config.toml
n_layer = 11
d_mlp = 256
bias = "all"
Each number is 128 + 32 x the weight over its row's rms, rounded and kept within 0 to 255. Layers, rows and columns count from 0. Numbers have three digits each. The size before them is the row's rms in percent of the matrix's.

# layer 5 MLP up, 256x64, rms 0.146, rows 218-255, columns 0-63
095:155135116132108137126126153124147099085135109050101147173123061053135114086142204154103121158149109132099088116134128086168122132128114148231144110132164124147091159169090115103137146182151130
117:115160178094157079165105086143177141080154098075078128163086152115119143110157170158125148111151134083115100068141097103119117138183125130177143161188123077123078181165118097077131125133103131
117:092196167120132104097139143100131112146158179125137156119161123113106132147115104181154156160167148079130103136145151055109122120138099101198115177141187114104112202134061117122095121066135089
072:113068120175136098137100099143152137134150131107166110137206088127097117127159163128085109161146129108151035101117136078136112083165132137182147158153069117112087155119105137134163148184200131
101:157148109078082089124134142134171133074108117148138172131137219133084131092110130122175113136109123142130187085114124108094130156121173098097195130071159083106168162104121102148135082062100119
112:094170144081128106141121137113070127152222102151194166090149109081122155099166126066157191120136129130061126086112115122105118166142192096185167140126111118115142114111131111129126094110154120
011:135134135106123158160128079162153150066160213200107130124184123204134144134173097167161123124112125144156138179142115121169157133103185131158135100163113134114060147154188119139107157113123110
111:133172142102144124074084126102093151167118144110125196061116142126167085135144108147099117170116119144128128095150080127049190162120175125186156122162151121037142141141148135115119104174135143
110:124131193095133107144167121042167098149121135158092132141172172121103108076072113133137144204147118109153142138150154103131196144109172069164153133144133138056126167141100140136163110111117087
107:100137150148148130071192134099132129130147113115138122158168183127154127128122143084055084148138137093051098095083136133169112099143147071159129152160145081111152189125128188121123193099096151
088:162128104108079133137134150094072170111125157167136141095120154173101103174158136104112113154102179104172093057121135114131070209121101145157103123117157112082072107160093099055117104130147139
013:122113083115060130135129153106109101121087050077155138112066090113163153123077108050124165150116111108149109189170047129109119140180115143128131129132133121133126110095099070137143131099109089
094:138087174143063111105185102167091127135127053116133088120070123104046167152182151085108117147107111124130122124173114116165167202135131141123166101082108124134109107175112085107120140157136134
100:162119107108086131105142164158137207142133152134213138145064105125110143100130149123194076111062125138112131135160130097137108106088133125144135115100196085174173170095110148116109143096112069
079:140145158079083110090168157110096114123177054134147133092121154125116133106121141121140121173158098079102171126109132133159117179142132064142165160127176186093115191171115158084118129109139049
115:131167138147152135111159167036139126080117103097135161085179170130081100107123134130100104092127117033127129141120124152120143100168142114086130127138139126090142175183103167141152147051148177
009:113182144198132105088152145099120116103129135077140103101071137102128138130140195089126146101140114058126124088153227091120155170159145152100122101051135148122178150105112128138146083127124131
107:112078124144111127145127081112130144164116083085113137150189164111073132168150170152175105139132143110116151090247103155130164152153110138109148062100119091116082144148153115073109119087120134
123:184194090074104118083113129073129137128122117115144092100174159107117088095109129093135162178118143113111147140128120150085139150167197076156134190093169175145110105129120182113167114161072120
116:155186127119126071134159168061150143105165091147117135148141120113189131089111166151078151119095117068052140167116125126146102110075152111138165085097154097125108141126112162144178102051117141
107:128194198141105108099165114175119111071172105110143154074095106111070138120167128112094083175135171154129147137099134130118132134116154090107111128080172168136090193130086097159149141174177109
121:112138157157076118128141160108045179103137147162110219106181112103086103192166107101112143201152135132107120153125153152102137175148093106130134174134109115106101156112125137073157106082116125
102:103162131108150130150093070160093145121135121158118200197168142139120114133069120141056113177166132110096084134188152118097149171200138114075129166132122145076094144112106142103125103112159109
097:129161154099100125134161097167089128098141124127184148120126163129099103110130199226116163143092152141129101118224135133097158176136129117099147118098118114135125128105050064109121120141142075
091:115165111107101137178133188139138136105089109168169119131082173105135089126104188112108174105071130106146138159210108128148144136085184120086148164145139135073120141115115038109101105105103137
089:092096208148109121137111093123104157141163119131110115183081158092116171150130134125136140137139197104158099110161151097112172115140115161083148151195111147049088163087102098098079126137133072
098:108115152159074132137079122133149136140152122155128102110180137180149184088129201137105140097081143121084177127108100102197132158115193116122200105076084114076121127094132121136165133088130102
102:092107184162175126147117086095109140111154141124069209139161094083140095098133119149083199113173154105183155201148140094163153095129116088110115119111131158116094168110105162121136137101144165
103:125152161177139097085172130110128130068173120114205148119131145097101110134134185178117122150096163100080129105163097089100143123183094117151144116152135109083130158087093126149148233112115104
114:175116179145166119042195134067115121142124140152112134090122107072135134122097123108122151112116116075122158213128130111150166150109127091105132168113142145122145143145069093123088158092202156
094:126154125146107110087132129103093112138103151152249128107154088154098153150095189142123125109183112073095127087159081160129099140122171129186152154154178162141133114154137076097075129134124119
095:118096140163135115134161065073150165112152111130148101126072169084138146081142109177124113142148136015091159155167111117146200117121126109136162140121140109108130175071097161147091126085119140
101:177189105139044108082127113147159140053098134149155114145178092138115124076128162109090161094077162132116177160093119111099141111135133138087141160113132166113128178129144086114184142090102083
110:167058143153166148099147100110185115152162100126195151114181128140116176098135173091129137108056152111123103133167137150113176120150169058150111103162177121136107110131107149102094181093142091
078:141107111143152109114131115109164153113156092073076133128113143085212137127152127111137144135156123084092116135135144100129135098125091145158138085147157038137110090128145180104150194115209199
011:099106101082087140142133076148161127065140200170106099106159091166130119094127076145158093109104108137152112176114106099143144122094154106152110086161096099076064129130175096112071127103070125
108:127124177185086137142123143118088120060173105108171149106148165137126137110175158121103100158122147093135123144129133115104141104107100040132107145085199171099116191199076148147119130093139101
104:138105093161125088100129201115140138123151105152169195124132155089069081084149117076083128112066134095080146121155098178076119150110137124186146099147137059108116135137173127136167159112116149
# layer 5 MLP down (transposed), 256x64, rms 0.111, rows 218-255, columns 0-63
099:123121158140077087182114107077104157156158138208132122140104151132092145184155111199142109070089085160173120171108136148058105093141189107104138128086086140124146128103157148130145119091125135
110:146130149138179068109164093142127129108119109201150144105091162139071155159114103171139122088094080183102051137165122133144112157136152192107153082148146091155123137177113153117103146130065102
116:085160090135134132170106163119144160129119154121138124083112100136143214136121127170084148136071173172176096161180137153105098140113095113111036072148082165110127125148140107082158158105137145
063:149188101118082130126105152128140120104111120146110133103090215125183098101119109142207133122097142158095110154095095187111082128124183144156186122107179162092144085146166139129090126118092080
110:090090108172133176157092122112110182088142180078194140135101094098155139174140145169149129132076150155085119132134167168105066131121171101129071108157125156116141120084111136091074089130181115
113:131183098101151119080092132140090115145155114108153145143092087129174168178137160174111126129126115141175117129118124083093123083111114134224128188169156099124139096155099164066086072168145120
006:129144103129072118125137139116158107170128143066188123151176166127129106174161112115056111158108139167079114126142155111126140112144170166151096192207161154143132138151123153146175182194144150
109:188075098116091109099129129119125113135095125160081155067087130122163132103120150179131145126151161184116104139115109086070131167099139214114137199091148147156104100131095130135110142119207151
125:063105080160103117137123136161162134123179127086113126104047110165169190175137176131151177121152108110112119078198118203151145098109136147086100147126097126183124109121115116105084128143136120
106:106043093100150134091075125216142091128141122100129118113106098096123178089171186151145119131128180128084143153144138117163062102147178138147098118179121102122128139143123163143166155140145069
110:139100077108128177146122131115154149148077192088113132114139087121156131120125098152149102125134162152162145105110148173119131140177139069095054138190025094143159118106092156161129153086100140
007:161185152155199122081143069122110179116177190128093100126171118185120109097140184106121135113165099147151156080106183146146152118112141117076100130149104127077160181100155144141085133129140149
100:107080123135116152149092135077133220168125107163082114115128129124075113132131125152125151137054098152126107156149145121178167077124184078143118088149066099105139136170167107101174126158178134
080:116153178090082147155158070091095147082185118114151196135111141161135117126124122148223107085108116110134119110120096094163131122103103081115098153082132191136180107162187100116128152128151116
079:124173081127087133106071141109141133120107073163118163156099162175087080144138114116147206070108145128147154144141181154155096126117113123125142172119093161145084123150181097052127178105145085
097:145046122108131152146123112151102125182138128178160126146127130150115137143153147137139106107166096097084194073173113093130128197112132131155066163150132108138145100096148099125031123177078141
008:149098152173194175140114135162152174164142168157118171167168125143177156152137158132170147157159172190190165140132161174134153178142144112145165132156155150160158149135158147160136173175138169
104:131157170106090198161156147099145102152074067171191049119150123111151095118132103132149100112104222088114133123112149130125128192149139114087080102139124074130137136123091113116130168133138128
138:134132119140113117107122103227106081140074107111143121120139148105109105161119083170146130152088144113164134113058158096160099109124123142152182162184088083076137149176174135125155112104088193
110:162103174106109176144159145118198181121101146119156117078086149084118143143170136132147065103177064102154068164104127132075178136155091123100103155145089141146124144167114106082090128127166152
083:106108140072101129152147152091148118128113134200180147133175128154114051159134102108079137154144181151139117124137130112121144148111112110113055137179102071144142044129195137129119178113103160
110:142054163106142142170125132174190086160176118138117139126151145119150081113072131117145104141106136155065186164119127173171108124145115098124148165129072131154120131111084050136166088123075152
097:124114127125114102124122130092132131159062137250093104160108141183152080106091122087154101139151098133149170136137118134133141147086175092061127122104167103135153113073112077143153111162163162
093:122118136178176141136155171103173163130070144159154104105174159044146133148125101128132133134162119118166081107116085088103177107127115115154151100113068099100120090109181065147149145089192139
081:120147143194125072151140144111145109132112132104107153103163148150109168136135187163138071133099118111115077083144123134073174116165192096161093035144098146133077102134115182122143128172161109
097:127101094119151111122106118186058126145092132160176131150173118123184101160145064078172145137120103176157130122092131118121103074080161134106134176162118197154133107113144154068091143138077095
092:073143146115138180111158103110092125077082144167068143130171118109193094184123105111162095111144182166158044137075141098095106123098148174102125103106172143145126133137107155102125151165131164
103:067147129147122100121112168111096139136190133107171140136176136106055141190124132086133082188135118147163091105164149140122161123138129103168145094178047087088126140151152146130161120086089172
103:129135155151128163091147055091151112144128155121103127095101147082148155119206153113111120163095154111118127113164072077184150131115143179130090147127095083105134181148144117192106162132115044
103:123180156092125134135191075120181119124128086163054144128115160103184135081102150137112117105216176112104146128116094129175123207136111144139164141094105096132135133123135146104112093158072108
093:169160149137122083085139143197131147093122155064122166127144110145139089133158106133115079144083156151161076103082140187087103135128044134119183132088127137068144127146144132151151195147111109
087:122055155142111136117171123084153119169145112165069167138136117097106142143177097075111161107136123149126158125141116159105153175122201137084086138158169056065164105141107177121089141089119117
081:071150062160131152156090123132109129155149144105177081149126120123168165177130118142131112152140098116154181062089151186110075095102120087137126109118123107162171085081172113101092163181174110
123:119151154118086115128126163196103131120139119092150139159185040095189078120113127166136122123119121170170083095067132083145102179096132148146122118150126158159116134162125102101158119120115219
072:110165068103118153152089164125151175141090103101116167180146152125122201136163164165108169089150136028108096118133140120120169097078092079130142157142127157098142111123159140075110086113102142
006:120161096124078093101125107105109089130133095057171108131120177126076083138135097118039094123080110135063088106120145111125130080135157158118063186165129155112111129142092148106164156157122153
113:113086203102158117147126094104170177155120115146158131145122154092150125126176143131121117162175176134095152148131095061095212137097039050158102121150146129143135123138124120087124106113126104
114:123088177090119201124149095120152134133090124164145105149117070073153140134117183177181114098109156163160103113161099143144144087142168120078093147204128144106167126108093129081077126170125098